Part of a small language model's weights: 6.47M parameters.
Each number is 128 + 24 x the weight over its row's rms, rounded and kept within 0 to 255. Layers, rows and columns count from 0. The size above them is the row's rms in percent of the matrix's.

# layer 10 attention output (transposed), 192x192, rms 0.0645, rows 60-63,124-127,187-191, columns 96-191
size [ 90  97  88  83 115 135 124 110  86  88 100  84  77]
[[109 135 116 118 108 116 132 126  76 137 134  89  98 126 123 120 141  61 144 122 100 157 137 140 139 105 119 131 153 140 135 126  90 207  85 125 207 130 108 140 157 125  82 111 131 101 156 114 142 127 123 139 139 107 145 139  99 110 136 125 132 130  93 145 132 135  93 126 112 146 109 111 117  89 155  98 141 110  99 133 115  73 113 112 134 147 148 137 130 105 125 115 110 126 184 123]
 [122 123 138 100 153 122 179  99 163 139 151 149 130 154 166 124 147 123  80 110 132 159 120 136 156 112 124 158 132 103 123 149 121 111 104 110 179 108 119 137 115  97 174 136 114 101 138 140 130 118 113 133 151 134  99 149 104 136  76 115 115 149 184 135  88 117  95 134 140 141 131 127 136 161 146 136 130 135 118 115 123 178 140 161 114 148 163 173 148 131 150 160 155 110 125 114]
 [145 148 150 131 168  79 140  97 117 139 117 146 113 184  45 147  97 137 126 149 155 130 115 104 118 150 157 138 160 119  84 192 137 141 114  96  75 120 152 120 110 162 137 162 123 144 148 118 100 118 115  65 129 191 153 145 147 118 121 115  97 106 153 148 129 115 147 172 149 127 173 118 106 126 122 131 125 116 150 153 131 147 115 130  90 112 124 179 150 116 172 118 156 113  92 130]
 [134 135 139  95 146 107 109 154 144 173 122 121 126 132 137 112 115  95 120 114 116  79 150 189  93 153 149 173 204 130 151 152 102 104 162  84  99  98 134  71 120 109 135 101 108 140  79 153 100 140 125 130 130 125 145 139 156 114 142 125 119  92 164 164 148 101 120 126  73 140 132 118 112 123  95 134 141 127 138 134 124 155 136 170 138 108 126 160 121 166 175 121  87 113 131 180]
 [144 131 135 139 116 135 111 123 151 136 134 163 131 165 104 111 130  76  64 138 101 124 125 135 145 112  79 105 144 120 169 117 124 173 107 164 136  88 125 153 145 140 117 163 135 104 161  75 115 148 123 105 114 105 124 183 150 140 117 105 162 124  66 145 135 145 136 120 139 166 100 116 125 133 143 157  94 132 154 138 129  87 143 140 149 152 117 139 149 108 178  83 105 150 141 109]
 [161 145 188  88 125 159 142 134 141 110 137 125 103 122 148 147 112 142 130 146 102 121 113 122 154  98 152 155 150 139 153 133 143 120 121  94 117 106 148 130 126 128 180 133 153 101 153 112 161 149  73 117 125 114 134 117 135 100 113  86 133 164 142 134 110 137 145 127 156 128 104 123  72 129 114 116 125 153 160 125 101 160 157 148 170 118 137 122 151 126 125 129 165 119 115 155]
 [ 77 130 149 142 118 133 120 104 112 105  97 123 127 136  89 116 125 115 150 149  99 125 157 107 139 124 181 115 142 125  73 166 115 145 105 152 100 122 129 119  98 163 105 163 184 167  77 139  89 124 114  92 198 150 147 167  99 163 120 108 118 137 109 129 158 128 103 169 141 135 138 129 147 158 137 147 132 157 146 106 142 149 140 126 126 127 133 133 132 139 133 132 140 126 131 122]
 [142  93 160 121  96 147 129 130  81 125 109 109  99 134 136 112 148  79 137 143 102 113 140 163 150 145 212  87 152 151 121 132 121 141 123  60  94 125 152  77  95  91 117 108 127 160  59  95  99 132 103 117 116 139 164 117 141 119 124 130  94 124 157  82 150 117 134 120 117 114 130 117 114 117 120  97 103 169 135 134 105 155  72 157 142 136 130 121 139 155 163 129 155 107 147 132]
 [114 120 153 155 116 178 102 148 123 124 107 130 139  90 173 132 140 140 122 139 132 115 122 139 122 156 119 104 120 123 160  85 117 138 159 132 134 142 106  88  99 139 125 169  90 152 124 150  85 134  89 132  77 119 106 116 167 150  98 119 144 127  98 112 123 141 120 101 103 129 117 144 160 105 139 128 115 145 130 148 139 108 125 174 117 122 115 117 139 138 134 103 121 152 132  99]
 [134 123 129 129 130 136  98 122 116 138 117 106 129 150  91 105 138  62  86 140 106 146 142 147 151 109  97  95 136 113 140 120 115 197  81 128 154  90 119 142 142 119  90 160 131 103 181  88 144 135 112 130 119  94 124 181 122 133 135 117 146 129  85 139 135 146 137 131 118 170  97 114 126 138 149 131 106 120 127 132 106  79 124 133 134 144 113 138 152  94 167  98  83 148 135 114]
 [143 128 173  86 132 131 143 107 150 101 153 152 104 118 159 136 125 133 102 125 117 137 116 116 165  90 133 151 146 138 145 133 140 126 125  81 162 104 134 121 108 113 184 130 146  95 157 126 143 128  89 128 136 109 113 139 128 114  87  82 120 182 151 129  98 131 138 141 142 123 134 124 107 128 124 123 107 157 155 126  86 167 140 151 159 110 152 127 160 132 136 115 164 112 135 158]
 [ 97 151 152 140 135 109 147  92 138 112  78 134 131 140  88 129 111 103 164 139 112 130 138  94 135 128 176 140 156 127  68 195 132 139  95 138  96 121 133 127  91 170 123 148 175 148 104 135  91 103 104  74 188 184 161 151 111 145 120 111 121 131 125 141 146 124 113 178 155 131 141 117 139 152 144 162 117 144 154 136 138 147 154 123  97 109 129 153 142 107 136 128 170 125 116 148]
 [173 117 137 126  98 113 115 143 123 154 110 123 105 164 147 122 137  90 123 131  99  84 127 156 116 140 207 120 188 141 134 136 121 113 140  73 107 114 124  56 108  67 133  80 109 166  58 105 106 135 123 134 127 125 156 113 132 126 103 112 100 111 176 108 148  95 127 113  93 105 143 126 121 101 117 119 108 146 133 117 111 139 112 200 127 145 134 137 124 162 196 120 128  97 133 157]]
# layer 10 attention value, 64x192, rms 0.106, rows 60-63, columns 96-191
size [ 96 108 102  96]
[[172 128 123 147 144 126 132 158 157 118 177 127 165 176 136 135 120 104 103 132  72 135 131  95  98 116 132 142 113 119 142 111 184  85 122 130 102 112 135 107  99 119 127 128 133 109 104 120 176 134 119 101 122 116 139 166 139 149 107 101 127 161 135 113 137 135 104 127 141 167 125 101 139 134 137 150 119 158 134 162 104  68 101 141 179 136 145 104 137 164 168 145 137 148 148 114]
 [148 105 151 105 106 120 121 107 114 144 124 153 101 135 102  85 155 212 131 134 126  75 147 125 137 115 132 111 127 170 113 171 130 123 119 131 139 113 133 134 142 131 162 173 122 120 114 122 146 163 162 155 136 162 149  90 141 122 149 103 126  86 126  77 122 162 111 165 136 117 105 145 104 103 109 137 145 104 134 118  95 127 142 155  81 116 138 108 135 136 175 108 144 108 118 133]
 [179 121 123 132  98 101 104 120 142 141 104 139 154 116 150 152 127  71 126 120 125 116 151 134 100 131 124 154 119  57 140 116 100 103 144 132 128 178 131 106 123 139 138  99  95 137 105 157 156 102 126 193 149 119 136 159 125 139 121 135 102 126 154 129 164 120 101 125 121 167 134 133  94 118 145 136 107 161 143 116 116 170 129 122 109 145 100 110 136 140 110 146 124 134 139 116]
 [138  81 120 107 104 124 116 149 175 141  55 137 112 134  97 161 135 138 142 140 170  84 151 138 101 129 101 116 122 125 138 119  97 124  64 141 149 143 127 122 170 129 131 108  89 155  92 142 106 132 162 167 154 140 106 130 147 141 113 169  78 122  84 131 120 168 105  87 118  96 141 112 109 125 130 109 146 147 158 135 107 157 100 155 145 127  94 122 128 168 122 152 129 123 128 114]]
# layer 10 MLP gate, 384x192, rms 0.0767, rows 0-5, columns 96-191
size [ 98  92 113 103 114  93]
[[105 134 136 150 152 147 129 138 135 105 154 122 128 159 120 130 106 128 125 138 134  82  41  86  99 131  68 165 107 116 142 150 129 123  86 166 157 111  88 139 126 112 136 109 132 100 160 150  94 188 145 107 121 112 124 161 145  92 138 151 151 153 109 139 103 116 133 162 130 120 138 129 122 143 157 133 131 108 133 149 150 129 116 113 105 106 166 144 126 115 137 123 153 138  92 161]
 [146 123 153 131 133 122 139 119 130 142 131 131 120 160 131 131  97 116 204 108 165 113 101  96 147 171 134 151 104  92 140 162 113 128 102 114 124 160 131 141 131 126 138 140 145 132 119 110 111 119 141  93 113 132 130 100 127 110 111 160 140 108 116 143 121 123 133 158 132 111 178  99 123 134 142 145 110 119 151 123 149  88 134  96  88 127 155 122 102 155 113 115 117 165 157 182]
 [106 136 142 118 121 183 167 123 120 117 151 153 134 161 115 152 122 158 119 163 143 114 106  78 142 119 139 119 131 127 121 115 171 149  84 142 110 154 134 120 142 149 170  99 143 133 144 128 109 146 114 111 151 145 119 125 114 106 146 131 124 101 119  91 144 112 135 115  98 105 107 155 132 136 182 136 113 131 151 158 132 120 164 147  70 157 103 148 151 123  97 140  96 108 127 128]
 [160 155 128 154 124 108 155 152  73 130  96 126 186 107 127 201 120 113 135 117 148 136 102  80 133 125 129 144 131 132 145 141 152 137 122  90 139 123 146 138 136 121 147 119 125 167 119 101 122 131 152 110 139 132 140 121 150 126 139 140 106 146 128  99 112 108 116 121 101  85 109 104 116 150  99 123 109 133 154 149 145 160 118 104 117 121  98  95  83 158 135 116 121 170 128 108]
 [163 167 162 146 144 169 166 123 120 157 122 153 140  96 113 123 162 121 136 153 121 146  87  94 148 122 147 126 108 115 103 133 124 164 106 127 118 150 175 135  94 125  82 101 131 128 176 114 130 158 108 120 186 105 103 159 150 140 142 129 112 151  77  93 134 136 113 125 146 114 109 155 147 116 158 132 123 111 131 110 128  91 165 127 124 143 117 148 151  82 120 151 146 144 112 141]
 [136 139 166 150 139 123 169 100 116 136 117 114 127  99 140 127  73 145 153 112  81 141  99 120 148 103 126 146 121  86 103 137 141 152 169 117 121 101 101 144 160 124 147 151 127  99 112 138 167 110 134 106 144 159 147 134 110 119 165  93  82 167 145  86 114 141 100 122  95  90 137 141 116 137 156  92 110 115 132 148 144 100 122 177  98 112 127 127 137  96 127 149 139 123 150 108]]
# layer 10 MLP up, 384x192, rms 0.0768, rows 0-4, columns 96-191
size [ 94  96 106 102 107]
[[149 123 118  99 143 144 132 142 126 119 115 110 165 139 122 163 142 137 148 109 158 122 120 137 104 116 154 125  98  91 120 141 154 114 160  91 104 149 164 126 140 118 162 125 118 105 166 122 114 163  74 128 143 182 135 151 145 141 120 156 118 109 154 116 122 153 127 130  89 136 122 139 118 112 137  78 121 158 134 147 129 164 114 124 113 151 139 138  95 105 126 148 158 124  95 137]
 [119 127 142 117  94 131 105 163 145 155 161 100 152 130 149  92 113 160 152 150 125 140 111 110 119  95 119 115  67 110 145 133 128 117 124  89  71  87  85 150 142 154 122  59 153 153 107 140 166 116 156 139  99 159 142 100 135 114 137 100 108  99 164 161 133 117 162 134 112 108 140 134 123 162 135 164 140 108 147 132 123 135  77 102 148 135 133 121 123 192 103  92 125 121 126 125]
 [134 174 137 155 149 101 133 110 151 114  86 159 125 129 143 161 136 154 164 122 124 143  78 143 132 116 125 109 120  99 132 119 161 123 134 174 133 117 128 148 126 147 130 130 122 112 131 148 178 151 150 139 100 110 114 103 100 178 112  85  73 140 160 114 135 131 105 123 155 104 119 133 154 154  98 131 110 121 148 134 109  91 133 112 108 178 152 166 118  72 109 152 149  81 135 168]
 [109  83 139 119 127 150  97 144 145 130 194 103 122 143 138 131 132 109 131 126 127 114 121 128 119 116  68  96 138 131 162 149  99 111 173 131  94 144 103  87 152  87 154 143 102 133 117 191 147 136 127 126 100  90 115 138 140 118 108 143 138 126  94 168 129 118 112 156 147 156 159 113 131 144 123 137 121 167  81 129 144 150 120 109 146 148 124 119 166 111 130  94 171 143 141 157]
 [127 158 110 155 107 121 144 112 105 157 167 202 151 149 100 150 104 136 139 126 169 146 101 117 143 110  86 167  95 146 146  94 126 135 117 121  95 102 105 122 193 119 143 123 107 123 126  72 100 142 114 137 142 121 109 141  86 119 136  79 164 146 138 160 101 108 128  90 122  83 143 146 122 103 145 114 176 106 111 128 142 100 131 120 157  97  94 112 132 163 174 155 125 133 151 115]]
# layer 10 MLP down (transposed), 384x192, rms 0.0651, rows 0-4, columns 96-191
size [ 94  92 108 100 106]
[[148  94 124  98 159 100 109 106 106 123 106 113 134 128 152 153 118 125 114 131 164  84 126 155  89 125 101 119 119 134 128 153 107 170 136 114 114 138 101 120 100 116 113 108 200 144 119 131 176 113 102  92 160  90 102 150 173  44 121 101 107 149 151 129 103 131 131 130 128 156 171 164 118  97 125 101 115 132 146 150 127 154 110  98 152 126 136 121 172 112 161 106 140 138 170 134]
 [137 124  93 180  98 170 127 153 184 129 137 117 122 128  86 115 126 175 126 115  96 138 141 127 136 124 152 161 107 149 110 119 107 147 185 143 135 135 123 151 107 169  88 103 141 122 122 143 119 132  91 111 142 143 108 124 195 110 162  98 100 109 134 170 123 105  97 111 117 140  82 114 135 129 117 125 138 133 102 140 114 142 111 119 125 140 101 150 164 118 103 141 156 137 151 104]
 [144  99 132 123 123 136 154 135 127 133 146 109 144 114 173  90 119 109 166 109 132 156 114 129 125 120 113 101 136  97 131 132 166 133 156 141 100 132 132 138 160 147 146 113 144 122 153 109 181 134 125 101 123 143 137 100 159 116 160 154 144 111 115 135 185 131  99 147 159 126 133 108 129 122 119 121 144 153 106 121 113 177 107 110 109 136 140 139 171 169 131 105 148 104 116 175]
 [110 134 117 146 140 100 116 141 105 124 146 128  79 117 125 111 149 151  92 171 149 138 125 176  86 110 153 159 143 136 119 100 120 155 105 125  74 153 128 136 157 115 143 144 147 148 129  86 136  96 148 103 133 124 107 134 166 153 119 147  95 141 120 113 154 111 136 108 146 148 135 147 125 117 117 142 117 135 137 137 158  97 108 147 112  83 138 105 118 152  96 115  98 182 107 103]
 [156 130 128 119 104 108 157 123 108 127 162 142 117 118 116  95 124 126  91 110 107 176 167 123  93 114 138 126 160 147 149 137 108 125 142  87 135 153 110 173 134 162 101 114 113  79 115  96 105 194 109 168 139 107 134 168  80 143 121 107  86 124 191  85 117 142 125 145  79 120 116 128 126 142 129 104 182 171 125 148 112 153 134 139 148 130 104 138 138 170 122 117 136 142 125 115]]